Weights of a small GPT-style language model, trained from scratch on English Wikipedia.
Architecture: LayerNorm before each block, learned positions, no biases in attention or MLP, tied embeddings.
Each number is 128 + 32 x the weight over its row's rms, rounded and kept within 0 to 255. Layers, rows and columns count from 0. Numbers have three digits each. The size before them is the row's rms in percent of the matrix's.

# down: layer 3 MLP down (transposed), 1024x256, rms 0.0604, rows 393-445, columns 128-255
# up: layer 3 MLP up, 1024x256, rms 0.122, rows 394-445, columns 128-255
down393 090:100166127102144093146134105141127147084109126110103110118109098095118149083119132126111164131116133139100181156121102107155129124140137141067151105138096155117128139116085144077109086112125116137159175151043178134167145110121118091097114149121209178119178154152110107129157162100041129134117121102188158068161119111180134171135118143161181116101161106134120090167184088097122160071141
up394 103:140159118115092180166144099100092133099101157078113109140133185171116064140096178093121153101133145161102109130137127131105233159104178197079102075097159110134085248155160095143147197127157160076094116194143117121124129165130130103157144131159165159100133089141133129101146155130141102141121138132090119081167146098144128128107098075138123145140089072159104143119130097066131105090139
down394 103:173139141118166120139127104131122113153090144110134074122136136103074114131163156157178185121119092172104181108198137181085125146150147117139086108136128095075152110172183127104124120116171189127117135100080128136134100126121155181134144112102122162148148146157131149169136110162116138121128100081148070100060088159094049172066132161128122043096165086101079135048103165208190121144117
up395 108:139108147092125102104134142142166057137130108159114164070098161117150135125193102142137144185082148156099080160124138128131118095068166105096116198107148113110099177078135124162093160087106106033085110159179128125104121143109131140176140093141149134125105103121114118137181201170127127133096184161123137152106134155139132079138134090130102122123108154110190060114121149163171072154151
down395 106:132090151120130064120114180182072099158090090169138076110137120121136133149145134085191138188129162168140101134166135136154115132110139083144090151104123173145121132109163134166138155101158158137148176101131179159146093136106170175108125105101152141086063187109098138090163161130134130130115159133176136115150198081102119104110143122150114100156161079157139094143167104131102137135129
up396 103:119150121078096179138144138154173109117110126161122069074157130111173143123130174143091076096108130110119104142099135134154145159107036119166149064102117148096120106097136132140110132160110147058128102132128087067112151150131115153112104128106079127175091118045148113139186111173111123167059109194128154117187103180101064134170130193122165114148107110111124115072148163122176181159151
down396 097:062152101114174121123154100080125154120126163136093130135156107192145123096132155109200105105113116156145118190068116030154096174132137060129122116135105127144118121118145120134133178091073096169179095128131173094088124212129065137103101097149149139133143166115112159146202137079093115106125186178098085141179071104132067137093113204142134131093097123187203111090147133118138167164137
up397 108:088141176166133167109185160208167112113136121106160155092121131160117068128148155145108150130115155097065095109133126158134131118132111072137159135134148115124169115136114139077058100110104134199157129133132146150167176153106158096152121133158120115112160148117097177112141124121179089187047126121149105061145103108133166109099173082116094129167159151117106148102132139108137124192130
down397 117:151091154169153122160171139113157093148124096182112151148087115090129113121164096087098121129112141159143133104120116098139116116131133196175124139115141082095155171135155148119182133139122093112070111097089113125122165135195133171159183140093069156110114129143102149145139122146137146157152121186142167171132161167161166160107159184124087176144080068156114113124127134089117166163090
up398 109:103096175103098124094116149114124178093109138054198113106135164102122178073159154129171106100148130099130065110187141127125096162146162116143133190126104122162180149128120117084119150079138160174133097148141155140131089151107134161126118160124101126112159118133140158076139166104104106106137117107110103114092058136136122071135108090126140099106177173074132121165133126172170092142185
down398 112:129121170074140119154176131122100135140133134149133098131171131111192136125098187160174178148165122121105127136170135163110110152131157101108142131140127152076132140093098126143143168078073101183183120132154153084107189150127146143131115115113152140118160163101208141130134097135074089116128118143170133079111090116175115084120039139166096111150112141111055150185083088134183109081122
up399 103:142110146113135093148086098166094158096101145154166154060124058137154153106185070114154155112074187081170117097100136142171130191113155149133079109086105141096136106177146131135167122143189115182147160100164149124131121165177103154086165116153131115155143101163188188179128142153163175060130137104140124116157141144122067117148126155122120120128149146197132159117183168130085155082055
down399 105:201144097095137154119161101176093089059127136102128135149136174162180179079155106150126142151129075106112143111126182106155145114026102088101112177157104091146137106127096125057129088107135100138139124108077168063052113129098121113111134119147070179103165179151166124142174131157153139165129147102148171113162143160063136116167193067186063160158129141107099113050131133128112096104141
up400 102:088078100111167156181175140074133123114134114139115167099068115117149062126096127116159148145159104103115129134116099118149105140099076167174151191211255112159133101153135120125163117122096130143096116159138126117120126142145172094147132148129080144092149156147090064123142167162089063182157172128187042186148108121124074167100154119123138155093097127158096133130119110115076136164196
down400 101:184083124108072106134204180057142159090154136127136101148101194102129147129064114099091156152119094140189118135112114076124125177119116082084107158080098179150172045153110143104175070107095105187162155175074150201129128117182136129067161107173155127212146076107136195117165146144138126120142144105100170049153126146104129134188083151130145070099093084134133069141120112147116142125162
up401 098:175058162127198152113142114105152142083107125170113096073127153138168137187148122062103117103164141123104105109067068162148139134109115169144090141150212172121160168132098150114142135142111130142098095093205171123085085156077111111092135155159048103127132063062185183119140124151183077114084111136139131156119118105126137136173094185165115122101132122093076068107079150091095081059121
down401 098:113130087121150173138124074155115123147066134125182088120125110150104152124100124171171133149157140126109174142135107126140163088004140127181082137203120093189185189114092149129157049049176116073149147101170122111145126173094160139134134155110155144141091120132106163111101119115052142119092152110121138098113148121128146132102105182126073158215125096123129094183134082150107076137163
up402 108:076138141065148150145167110088166167131138109147148190134110141161144115141115121130064093090132151163118100177117140169134117107183094124154176089122155121079120096154080132129139128143092086131171158165114078140123167108119077178135149158120118071147109196189172134158064122131070140056110179102134123189165132185132158129150150146112089095077147075094130092177096110123108120140060
down402 102:106156159157146160107098154149127196051077105083137141116108167154093121108111154118118124113096098129144130122090103138094112129109149136178151113128131158130083107087126139137148144075134125145114165192094093101159146144124160084147112185116059069111109173163175106191135124167112089071146175132133081144090123096158169121115122147114184100127152090134164149116091159154113131090088
up403 097:160076128061177221131075119082163124116195136113157122176150175118062161118091088138124106126176127177142134164107069140190125143079149174090148196062182108103066093114156109154098125114141130131165135133098161160108102155171172114198103130130083130110090103117077138143134120175113136170091155098132100162067154069108147139130163079148089117134137140169088045090125110132123124077162
down403 096:109161183109160123182105110132103111174125095165118149156133135070078155112133056135096154159128147163176089151155102114129121200178135167174119120054185091088125078111154116130113126153114121116111171131118110172107111108119086107112109120169123147142117073170125053149081104119129124115109173202106151139116177157114107073095120136180147103137104146181074109203149143153142124066118
up404 112:161113146192184113143128112164085117128111117121081101093134081139156094150103096153155138068121167150132120148074095165121137102170136118125138112045139116162114112157110173179096168120076108131176110119142103160149115135161144115146139073126164103130109099092134138149144195129183179160114036122125183090070126159154135156120120096104091107167084112104147105187142169175114089043087
down404 112:120148130119129117149150144118078189035102110164126098123100116128173140154101171134163110129117130119145132168108125210186114126166164070062162155154146116095157090113152110144158183116140152113146133120136082133126083149147117084114084097125116160148134127100102176179106075104150156160197108119128142161115193142130134142163165092166147110139160138150155097165186140076071145076111
up405 093:128062061152072146119064104154095149099174080115176161081086061131123114166149160126163142141151086115100105123137145126127160118161099121107099097149234164115060152178156094082159103156120132152102114104096122144207106125110133140127103125114113103114096119101138119142143096101115179170103159089099092113114138111144133087086095104185061126123185089135130164131154140111134136129134
down405 097:124176080066107135137185138145143144164043126159141122120136093151109118116147066125167111131107140244098182148105120113128114149062118079105089128104166150177145172161084093127113104117154143115131130168114154204094149127136127181174108107178154145113073122099112127167108099127080187086098079155161114155052110172148134136201098129096125111145108088132089131107132086167145174149123
up406 099:126107167148100136081137118112092112099186176098185184131100106074120110146156193136138084140079137115104091201136114120138121130114142098139093143154154137128176122107145076084108142062150157184072111140117114121127186135104135085145136126165128155132168135141063151166100072116155123149134188096122110077095103120092110092149131124178132096102096145150082148144156174102103136162136
down406 104:082116167127191180124170104115165099165145114161061144109045118123117118099184120108193112137105154135142080130133097108124172103108095113143155132111145127124085072140085142123129117093176118074152104133093078163146130143173171204114134137132087110129118121193107156150119116100099162190148156136208144136127167130138115143073146136096083083152118095105109148136193150073101115129149
up407 089:143112190078075125123099128148166124102178148137067051185121145122131100174103085114119155154139082133105120097120079106159110128096094077127139121101100166144050078078098163146094131103144159126165131084157066098126160160139159167104114110080130071097119139148149133105105107118120159181141152196126103163130150122082126141076086167126135130173138109167135081096112077110174143145139
down407 096:140128144112118094114131123103093130220110184123153189135056141103102093126168120123138127144228084179124104118098116137084057127161079246135106083104146087168132113130128116128159118139114121117100081088142143139161064097121141147148120170131131134115141103179151167125094162141165122098101128160191109148131158172104155092107186061143130135112145139102119121118120126155193101133171
up408 096:131096093112152162092098157085109103121139142083135170107094153117137085089141123174113124113062154138109095093132110140135101135145170098067120138109178155154110207142073137097111168155098133098143129193173161138154134169110141094094171142131099102236096149109130174139132141162118108155089141131080100128142136126118099145109157198132183063205061145115178148120161179092118129188112
down408 094:133186144057134167128125138194106145129171083100159092114149102088131130172160168091096143146132169203080146137106066116099065130200146154126110057129169101130125164195119107116146102085128172072131130139111137152153151108150139174098143156160098112104155087094087150116115092090137114159082151110158222137095147067231156143119123124133120125144167192111117085103151153127110151079120
up409 109:128092112124163173138099102143140089194117128163132139095157148151156166138071115144171159159125143180177107151134114127073157112146112165135165162192085064113093083131160105102159105110078118115082085133135163121100115120132170122107148119102104092112104218100140142137056142151127123058185108137126120155152171162087083098091134164134099182157119101144139142071125129095141113128166
down409 111:120133075161094202184163141146161182157120090101144159117219117138185150150130111134106168107120120087141105158155149143116185126111108133110114177157081105164078047086194131133159078104119079184103107102134094107162109088133142113193156087091065088116149199092111174141175121162154170100155184123136130164114090146151117132124072139158106131166108148114132073111053129078108077129141
up410 106:126150137087153091145147114121112184155083113146180096112115152185084129123152177040114192145155099099139110176123148122128147115157174122101072118119066105118134111107080164143074186110103141162187160092125148166138131131154155101149135126134144141119144128189143108138106132109116106084175096067152084137170152138195067220120133124135107129074149064126089153121098127134120128143108
down410 110:169091109121163117160118073126154149086170129150137137134155186136164137136119114131102111135136094176120098057155107156088118155107160091074099120179134177102159122122128137134117161130130196138137126141131064146194112137130149099117094133176085157148153110183132117170127121109146129137125100105150095109116139067131180153139146161054093080159116078148110147154188098143160187067107
up411 106:106101179114153149173109087110103069103145157106138103181091138203175110135135088137096110100117138140177100139138108131161188060136207140081186081104058080139186204140110154105087152152142145095131114201143122067085137137136151104107176160124157129117163130156150104104142195157176100145150138177104120092152101143132080115088157076114135128140101108136135092158105129075167117103066
down411 108:154131095160141149144120124090079126134072141140111054134105070074159073134160135175078137075142181147116162138142108074138148077173175125110084130129119192105153143172128148194097111145087208121060125133151147132142104153146149145155143125135163132081141149142110106168068131133089175099151130120170107133208141123159173117090074136074129097127120091078160090161128140174162178065152
up412 096:179096096096150132175116142168188162127105159170105145186148123171090052146095116155123110135139152087139159152177088145111115140102162138112102117113067122177144154177127128116127169119135093115125146125107103102151087092114147120125146094126168161089120182080091091062162162202139129070140129127136147124113148141127099103128182096176058161084082125148148111006138126078125167155140
down412 095:117117151099073174156146163095117127077188097164184090066147084114123122102065144150088160123131077181129125168170106137144126104134156182127141156117126142170108098097147080153133087058087148136118142106156176138144202136154103094158115073116141142123087169062095171107210143178164140176127154157075160028108080087101098127160149108158105104156170153155083104130164097105101119154155
up413 103:088144107091133161173102153133167143127144124107083144099097143056164109071140127103140085165094115138163203092144216087124100162083111153151130156145106132179088110109118065126114078126113143173128114067100164142114152135105177079158160086103105133132185103122093133149191079121134165111118174145141144199114111147080153149155144089091079160091104128136133095108106159148157099134119
down413 120:141189113085136155063161204146119132156113158155147129134129140142083093122068091156108111152170148168125149229126098113086083151142125093110147124150208135150107120127133088130166123173134125103097081115101157145140134112130127069143093123146152131142122094110088151071119124105134078135142122155152168188113111112109115144190137122114124065109177126172118143138118108115106094098138
up414 098:132133092128133156084121091167138084135112120076103182132097146103081142123132107114110079083149159150150117143071160157051148169114138187126175164122107148140128150131056120114091118081154129118188126083140110088161101112124134055146183157121141163147125139135129144159133188187045124105098153106138061082152089124158088146138147097184165152105151130077130173066082115145181087143168
down414 095:086110113158183198167158110146150127133157111120104160141120171154125127083106111132109052189141106110150176137165130106078055172084139185120152122102132125146128138129139123157131121114133119122120046158129120084111139110119126089118174149166122159096140176073152119138107172139054098043157123115112116116117143132175092171161114130152135167120110137087120131108044075134139137125131
up415 093:124089112100147121120085088083086164099119157094162167137108107133107165105151183112106118125131116070133175134140090107126155103047117111130111137105093129140131118131154098083124129215166118165114170098137118133064142143115133119138137116117158148124130124078157120109240092135155094199128067219141136117032182161097131141085090187191124125133097120114114096177109137157132140111101
down415 091:163149136122131110129147120120146134110107155133185140101086196102133111085085097167130090084152166115111091103150153173124124126125134112179158108131167162134097153145136220126219100103121114096124101149133153171128102101117133141120124098130158150153156079088135180103113162111131110106133120175139113123242185115146072093135173097107136143165105160162159083126112076150040136105139
up416 092:138136121115105132168130156192156148162098185143168110104139159158087100123136106102158140161128116117126149144186103131168144120085127099118066167114108143135146106115177112126137116101170092213178145163179142145152159178111054084078088132163138193131145127156086166163055066076142136140113150116169110169132102153078136164117072088087123166103153146100095097160148133111083152052155
down416 096:082159123118180121139151142139107065090120144073083144148089210133155138109100137108118116110175077136069186156108190158135153168086164183126177096119099160097165098135126196078103067145187135043137215074109067151098069132134149163155137081107166142135124133093121049101165150129123076177158135154112120129105098075118154151175105089098144106100112132141166131125159080107115091125170
up417 120:114149103120095113152141097115146071152125085107133054109155098134116091123110126078187115120126181095114142133157143130133099093120153167118112102089129096179120117132123104094089166141159193182123117225153064109177083131149117133144157161148106147108097180102139125136117167129179134154127146155109092037151107164129160122077111109101107085158193110140137115155160168170136149193117
down417 111:137128132118146099134133070049122156163129177121119071153144130177096124105131174095140110146160158144165173118129132105134127095115129055166068091104162059149173096162120125133122142131112040096098085121131131096130134135098129145130162143131124184105108159104078139155140144185203111145176141119123184124172126188113118116082107112105193141097173115147110122136142158155131124111160
up418 109:116173163126084130101095089111080158101159095148137121101179080190156112095106156116146191102078123169105129101098155183121122163177194143155115106115109107132073185132134160203125084078077148057129120128124152187177195149107220123139125149166168109192114109160167156149143088167125104075078172131120152125111142159093124132090168038102112131135143176151161149140105150144097133175114
down418 105:115134107134128130101101073146110163113134129145118186114119096109178200066130148136118164096091078168101097123136099125132151105130175109141053163162097138173103146120094177123128076104170172106077123154061140157110225133106111135160128085136140099105076163170140166132099115184091132086101208151128122116131085187106159162083174110100140093143149169123177108119173084067124123124139
up419 094:149139106149190164094082132166183164130083103105145149133123120119156122126159136161132108180142070062058148120140136164153173085158153116148109126074137147093158093132169172098133143092192133149160112087104131148140132164144149155094125140171106123121095108150173179166121148143155166151139122119103082126069145104188123117160102135146069115193037182092158135076158157112098133136173
down419 091:143147123055169157079143182105139117146148103120103143122103188110090084131104132163124141140139080126133159163112157128133136038117132097129087154132118170146093088136093140104107151133185145181177103142127184074167130149106126165119117164118178128080142155110188059110058136165128109109088089142147097081155107117159195117111137082093134162116067137067168132147116143144120122115147
up420 099:164117154138112108175123172181096077087138103138124139080146155137070095191138181091103164098133112130155149107116102129110146100130204177109149107171141184118129123115153092136146173106111099100167191155185111086146151094149097140128095149084143140164175137184131159173097126135128056072065116073207107087103102116075211113131120103113130128063146110123123096114095108076168120121208
down420 095:114166145100159074125159131101138086189083126108134155133098135102076114193169129129112122141089043123111114089082135130111103171145133144093188070132164130120171178100105077138162160111110167145117100094148138156102114194098141163153149162106077133126169140156133145124136196163143144086182126118044108136115079095115162142135090085120084092154155097086126162082075130102125074115112
up421 106:139108190154129082127155143125147150157131140108180055112142163124145156149120157146144121051108076140133135136091195088153134164084108103113157131134125107164160175172108077079120128139136121090148113124133101151195111123112182091124140109166151148117125165116119117118227126180109157123096139129177118160063152136151104126107186105065145121195116101148160138120181115135138167165040
down421 100:073186165121094058143145138119139144123172152199108125167123115079146162172183116140148110120170155143124179146119110115166135106132127118089118225113099163149132085113170102169098129111185099141103153138131127154157101142104170029098101165187118140120116139105028137162143058067133095150032147152103071143126157117151102113098064155116113164180119147117143125110129139147088127151149
up422 094:124119041087161133079135132135101152098198125089117088080132084106255041130157088145155113147173085131168098123097116155083155124143131093135161096120236110081106113139119121153120099121147119104067108154146123150124105139086152117134114141097125099097122090063077109097118141157135097210121123106133158117107131149115091122111156097133141108110119132065136130149081135161123145123108
down422 104:120151070113105106165190156128101160154086148142086074151146094132126190127155079177128130090155182107127124082121163150151124133104080139088126114093124138111144099128109174111096123100105128140125134116137170180097120215121131175070093188146126133101094191183096127146091108178119062138079102131107147118142183162152139118140095172090091154107146166116152065127095088109151109114185
up423 095:074071169130105078115161136134070127155125118092139125145122129122179129125087204128120100127101180063146137082142136129139090160079158139082094120183075069155166167132098168100139143133100162150095115143081096118108138106139080151144114148236130101152166139103115127119091136180122105073151133161134169196127143121158128186131130170121093071150138095092124122140155127104111157115085
down423 094:130118164169120177088139166131137122119187144109116127019101143122155092143118142165114082112126113110166157155144135190145097119109051099067161119127144119134119210163170099188101073107096130128122075074139099080102159127172095088092110112133085121133111099084136166114131155165108089157151138169146164135122147111063126156075139110143161151145165122058154064167161168124113122160141
up424 098:143118127101149128175119103147145189106145140185179148169153067157193146110199127128114087097149117124075149126133037074137098128135126135112046104100152106085101116121170103134135204130138072078147148154096112056118056122130128129129134143116151098159111137149130093085146139141118177107133153122174118123109111087158151134123107161134108097162111123073075084156204058166181120118176
down424 097:074134155153089136116120112081152168110122090147106157140122155171145150048182118107133191103161143131099152156096073094063152131114082200129106083132158186115093177157073113104122117169138121048180112090095077152133082086142061132081113121152133144165130118094086097098134118169182115145120101116125147093127089113161222111119062116141109124139198060183170117080191127139176097120154
up425 089:096169108190154092094126159065122163096136137142082163088113130139112127132107201124135157116128115172127097104167077092139174146085115117121125121143179083075135152072086105092109118109142122155098094163169126112126078136137158135071109122100083118119130117093162136146134143075186138110084108055111202201059112142112088145096141152115124150103093159149157138124215178065080088143127
down425 092:075072125102165097187063094101138135127114121056135107090052123134111131112160154131116102115138133103107126160123164105111150181134068126180115125161103163192159078093214164127098080137132102178132173121149106176144102121133101130143161056147098132120172155130096130118105134143102113181089122197137097124130122091121160137186123091106144140106109125162191122143101144117132074142110
up426 098:113089109069146136121100129167136130143154138137150134174159083150110100132097111172050132074116173176151182145105151138134180115121086154099116114106191135108090098166092119070116096113126126145129132182165102137134105141075142123164073175060157140157128142073141113045064136101166118116142115171112119102124091129145173140143152145164151136164121093110161138105163124141103145133121
down426 084:119094174160129138109139119116118087140074129147104124127098184119113111146143111135129102130138155170190130142110114099133158178115148118164154121179154094147155075144093138120099115148120124150183173128102156133105103174125114101152103069117135095112109042125116086123198092102155186096164154146134099133169140126108184117078117154174115176108149152104150103137107134124098159054095
up427 097:094117186154090112116101187146143135079104097175131138135134152123148117120143161156140129176043097099140149172116112094112165086154058130095163105074156145117122134114102136080069162131161136063176083163125105132148100119143109053141199068124131126117079070126161082185142117092101104143145193177096121140185126126173153110063149120145126182120137134125157102126165191125159109098110
down427 099:204091151125132111131157110061144151115147143108154091099096118161155142114086112106120123129116146111115200135131140126139062166170118136097136095121103137151202107128074106158145064148102080169082158096099125117148087169174097124112109103104208122095186159110176156085133096086072130156115120116140121100128118073130124136148091134085125110211094127082097172152123111140123138113150
up428 101:097131149113062165163128135146159138170078151137108097163118198151133159123096106125095068196134143096109100118106123135136169138149130062142117160160156084074117143120130135118091212165164140067120140169140132092080061135120115119137169155111073083139034152105101176164150132109104128175126101061179126159133119069191136105156121101080127156180115145111123135122160114141123104196167
down428 096:168197141069147116147158145108142175078157156171138226091173121159147115097114096140115082145225131151122147148088102128118142175100104135153191156124155156129105104135140159092132150118068150083117125097126165148126105174132062127147166130143140100116153149133177167151153173117112159136070068179124163128117105103093094076137096081121129119164106096191080142169125105151141116137125
up429 102:105125134103118117140096100073087165154121156050126099127146084149165097153107125089141138171186139133132135139093181112147083165101164119086139129083100136164101100172163167088119127144135059081101102091135161092143105117074163120116125159115168151010099189182131154128156152116137148069141157141153149155140131143050137102114169151118193054151095197156152154109099133157109134140087
down429 118:148145171164100118148158139114164154128115130190126119172136155137047090058105145125118170104101096086103095171169113119125120085120078143103140125149132095129122129123133193116116097142152159114168159131150098164156107161136103138122071149097120087239104115136094134137152109100124121134132091157111074086141160090133142153116129131177096196154183060089121063130142162109138103156146
up430 093:150066104125133107141085133107104107107078174164098099125096158150156154105133147099187184100157115152117165133161120143083127162094082130100116150115179133143122140144188128191135132107154150142109050106155093182143105141113158105109146140141109107118148127136119210114144141084109159100149117143135162144119190118190144124119066160173135104139124168129083114103131083107098135198066
down430 086:118114135112122134139148113149105148191146142139084102136124099102149127092179094121077087054149139060119112139140094114118167115128157126139120107133073106094189163131130161112126090167124070100124177159122102106142153119117151085140146090125131142117129162148129158205120129118156132114114087186186118099082120127136123133075135129137125090170173096115118067160099178125122119105129
up431 097:112043124124130110121075130125188178132133098135160125140168114124155127101141135143095135109111115079119139162128137125146077153138069055095174135131171139092165119091159071043183160087097119166103142059133130092115100151077150175117176163183112099157144123145107129125129088126161103195132112132125179132143097108073129147144124127129091144074127159153132155185151143130172151108058
down431 106:126156089161144160187148167076121135121137134150095137071146124100109161118102134128157116098080138145166125137130108132181123140074092091082099123143101150142141121114133156115208128082154069102109142125113153091111070108127119183162100102058179112179095155151160106138156164145109081042130167116134198126122176065061151140126188135150130115094146115097126102124178094182206108114153
up432 095:132148150134106141106108154139089116135082159150098108120153091128170160130159169116123181093132140179125092101076163201195158132124101165074134100168059088099155129144089168090159194103134079174120125138163059119163166178110117095131139114132186080129148111131136143122162166106101175100117150146142088054151108098171110088105106096095130144180114169120077156146105124127159120140129
down432 097:178077161181104185089122158186120131101123152128151158117127125080092113128175112064158133118142091106179120129149173098135112166173162121139071122079079135127189156141067150132151067097089082146098076139099102088127196052136128122099126165128170118120117064175089107080095143164121181135124113156145125105166049078110143115165157080110167159130096129179136139172119125155106147158147
up433 096:094109115134144111096169142113136181118155165131113096104166086066167184130111099184114153129081134163114135166136002140192130133109137156117173126155127127152108158126097161155094126114116111096137126090103183133116101157148160133067150084145137141128109105141175084150174122134121100074177154170157129198117139060088093102150162122085209111133141123113156143130102114135185167126143
down433 093:122184100148108148182150109114156085131086130181144144133114138125155161123076172134161108035142146115067196084098181116132094127124127142112193112119089107172127147085125148139142099087145139127060120112135125104116121153094117176130151123081105199164076162150092075114137101123107174134065070144127137152159148121166169147094150073071090132165147120151142120119135100157146154111093
up434 090:133137089167169151118093109191124135145141172089115074094118135107211155124124167120142117097110131056127138071114153189109120170137148094074159179139137119166123164156158134131144158110158100120135108135135199079144155102118154156108154116161126060111159129107105089094168148120160109101153108215153070156074123111197146091108160135101079202146095124175181113125156132142111106135101
down434 092:108150122084119148147125174120114155167087099134144099122118164078089154127129164089143121154129170053110130111128187105108068118161131115114140084159181139105122120131166166157112152076116133152158083106134179071072137114092100085158114100186121157118068133154117121109144110142130122159138198063087087134160169120166153172189111207094192122065181111114125087082105065109095126099085
up435 093:131110146125145113114149166141084108112130137088094106114060112116138061103135065165098145130118096093073157139134099171132135134101136160184154138183128105178115056161142164079146104103080166125099121165074144107132169125187102119100064101164097127119154175155141148158163182145126077170163099168130119106119099131154165153087124117141150103156227123126130135054141111139099106102112
down435 099:107089183164199095123127127179152075052184066057094140095123140121135129114175142137047135137134119115132173096171111120166149124129076162118160149129146091074124127120178164093116133138181164154070093118139117134125112151131064105132122096135145116150175129137103090087109154142117116145134108136115098142118061099114140115186128139113193095049145167129190110095095162070128144074129
up436 099:137142161148123121116059137072148097155081164128114139140165142157136153133152120088103076165109099159152116108128132135101205113138099069062154125138170166107163089160151137114105099112116117049101114136134114169129125117108141152164114142153192131082076165122112105079162111127138102088165141071129150171176230174103104070106137147175132103142094114077146139105191143148078045080161
down436 099:127181087125064129095129141128151159189149115085161116162132094095159111195131129104138167107101101103102162130134157178103122101040148079134104143129071113057173106156155142172108145133150122113092094096157178141085144127069149049171153148163164165107148142099111059163120107114097175140122119145182141153053121120167107029167128119128145082087120133138164126116099126122163121131157
up437 095:147151134100138125118147104118089191074218077096125131121116136083127155124076090101115121108124145082104128126149123147130108102162107093089097135108151087172082177149127129134111130104072157120147097188137141117193124131073156150097104065133151172122135132151135163112090106113142195110144109116109135093113091203080119135159021110145117149099153163107133086215152120140122128121081
down437 096:039189125114129166139094109114138093049091117129104090145110127057129065151111099132127105160145105105097183172154102185071102119091105149147140130156096162126176133140134116113177125127094155183092116145135162167162066123156132158105098106065129149112084123163085122132163155181153107102172127092178111129121068109110094095033151132088118203146144156125114151187095135123094110154162
up438 091:100145111144025179153091099121160130165183112095128130183150088126148161179078101118156099203089107123159117115050131149149136115122101157101109174143166070130140105132160105115103119094117149121123158113108109132092107122105133116116079083119161146143125113101137142128104152099075097031121174104122176136155092182142155147108093137109108079139138064090089119131139129136126119050093
down438 094:115071103127184170102123149127091144152076155091145156107123113124164099141149120074104160048114153158144129083122085117044141135111115140089064142167105146127092174175147126120120077093116128065109109110177100103157109168120131129144068098112097178125167113138133126112123151111162125177088064096142123125128114066121102126110188148166141121172107152099148070108143165120152142115153
up439 108:110188184154070127110178088130140043117172122154087121166071157137107139165148122172207141102138091142154119152138128086117137139095085125132071126129127157113136051107095177077128155150117106226167076113101079105079106127151106137095130144140156161150145145160068116175070086145139189125152157109172093161119088096158147112132122142151080143158131081176139198147131112108115064170132
down439 110:146103138148061172137098136151159107106162133142154186153116070117059197133113061134092123113122161113117163144140093120028101092125113124113135165138108145187189131096094115133140162089116176083116108132141121132150156116144159150102129106091120098135126093119101086164097207073126189070218115137157137107066133127164098140198108139148085078119120118115107184124176082129199138173154
up440 099:143108135078175129132119109132149134095186191106120095169131135183152189115174128116114102111081146130112116099083112093090126086128105143129121147100068158117095127155129215164161093044200088094124165182148183122161098107171118112115134092131141134142163147129157100159162167119131134065174129066113101126090114120124149140102116163145148112129148136105147126151143060151164117100186
down440 091:152149127071155135096111106118128079156174149121168110134130107129094166142113108131082156112143054101144140080102141120115089156146166177102150099179105119173129145097181151179135133145180065117188175159167161099135156119154136154126095116143109074041128129167105118144169138147120190084111104124081137078164129136154135131093112168130130140181098093128106103136121055116181151123159
up441 094:112096173136127115102084097117070143157149128056084189130053088106177058169114077116103115142157105134111138145132186126123127154161104206149144131111157127125102122147114123090105074168133148070124084100104145141184146171161165133082136177103179176041113147152124146163158075141134103124136099134119150213126140132069114120098159127151129119164090181139187134115093162123124145167189
down441 102:134157179207120151112142097097163124108162132218142120125152114104059077175148110217180122078133137119120138100091139178099185115101090148117136138144136100102183153122101109125092168127172142156105108189174150029121152156136099101171097102144150102188138152093165156098145144143069110174108099171121068108134187097164186116084116107170112191148131089033031085127168085128164083108118
up442 095:129147159090108151140124109116082148153134137156186145101080127141132108178100142147125183153117096147102126139066081141168189130122116153114101143155103115083173146167125144124190071183127138162077132178174114123122154139118145101101117153114102091136117130145196151131176091125101171137120129158146063123107092109078132060134130117138131171131170141152104205092137082110126095147066
down442 088:182153164113102163110152109091174096135179155106105132078145161141137158163170181096180149159121121159088115081175135128090110130094128099092094072100098144120148099125177137145154140180128149189152109105166107133205115158111085183124124132161106126135156097166139101093161103177111154116096118138147126152099089183146123092129066122112141097130179189148091144164134083156115106067151
up443 096:113138120126141145075109145105125155095168120101139180098132118102130113119135128150103049120164119113170134094110199145110083138173142163194152134066152115138064114206067177057141100136180093126105083160164120151150090127123121128135138181124112149200174150111091053141118155177171110094121098152142066139142145122156143128166075137154167159160110112144174172132135125129140128076119
down443 096:109109100132118149085145169205112039087138127118121107141125185155107158127130132199091124103195131063110149150112115115080128135098136140209147103108127177143107119104159172094142085161122132144142115155127124131163084126184169101146110126142147166114109149109101115040138174193134128124111138115127067171122156126130170118079109124094100213144142101110151169179130116149150113137187
up444 098:086106118110119105133128111140113116120121140121153117125104107121143149162177087122207159026121183047159135101132089158073179163134156151093085170173121123098150173187061110096140134152134099158178109078069109166158139163077129124140145153166128163132128120122136114111220163172131131178110173177150185146119187137122101155123209089123093107126140150127135132092171116160108114104145
down444 102:110144127134126123149102141076164095133136186143174187145121142151125129143142096134162153115116214090123132140116116140120110120159081127147101145078195101154129110128170131107145105110134107153143062169086091162086097107094135182172105088160094140117151117130129183047142150190143132106103125128122116107135160066125103171233145132131132154106097109118142129137123122126135106095069
up445 097:098145155106142142133153139131115100102117159163143188195165144131106114187157191126105093156122100138122129161057061180128121152128124123122076093130094102188167135171081145047107144172134163172118117128106111096129085173086112045128064136086121113186088134159103176136133079159182088141086128125141106102143135136220191165113111166145095131172113175139111130102113102151148119092143
down445 095:175071161108151127139150143074091109147125090141174126115116085103155150156129080122142165117117215159122129150081168101168150157135111132112085084157130114064102122170126059214081145108114118081164134115152139164107105058118171142146151111047160121097114086144112137170144113162144169165138150136122175188085138203144099090141088110070089163134070104153153083109177116157077193144075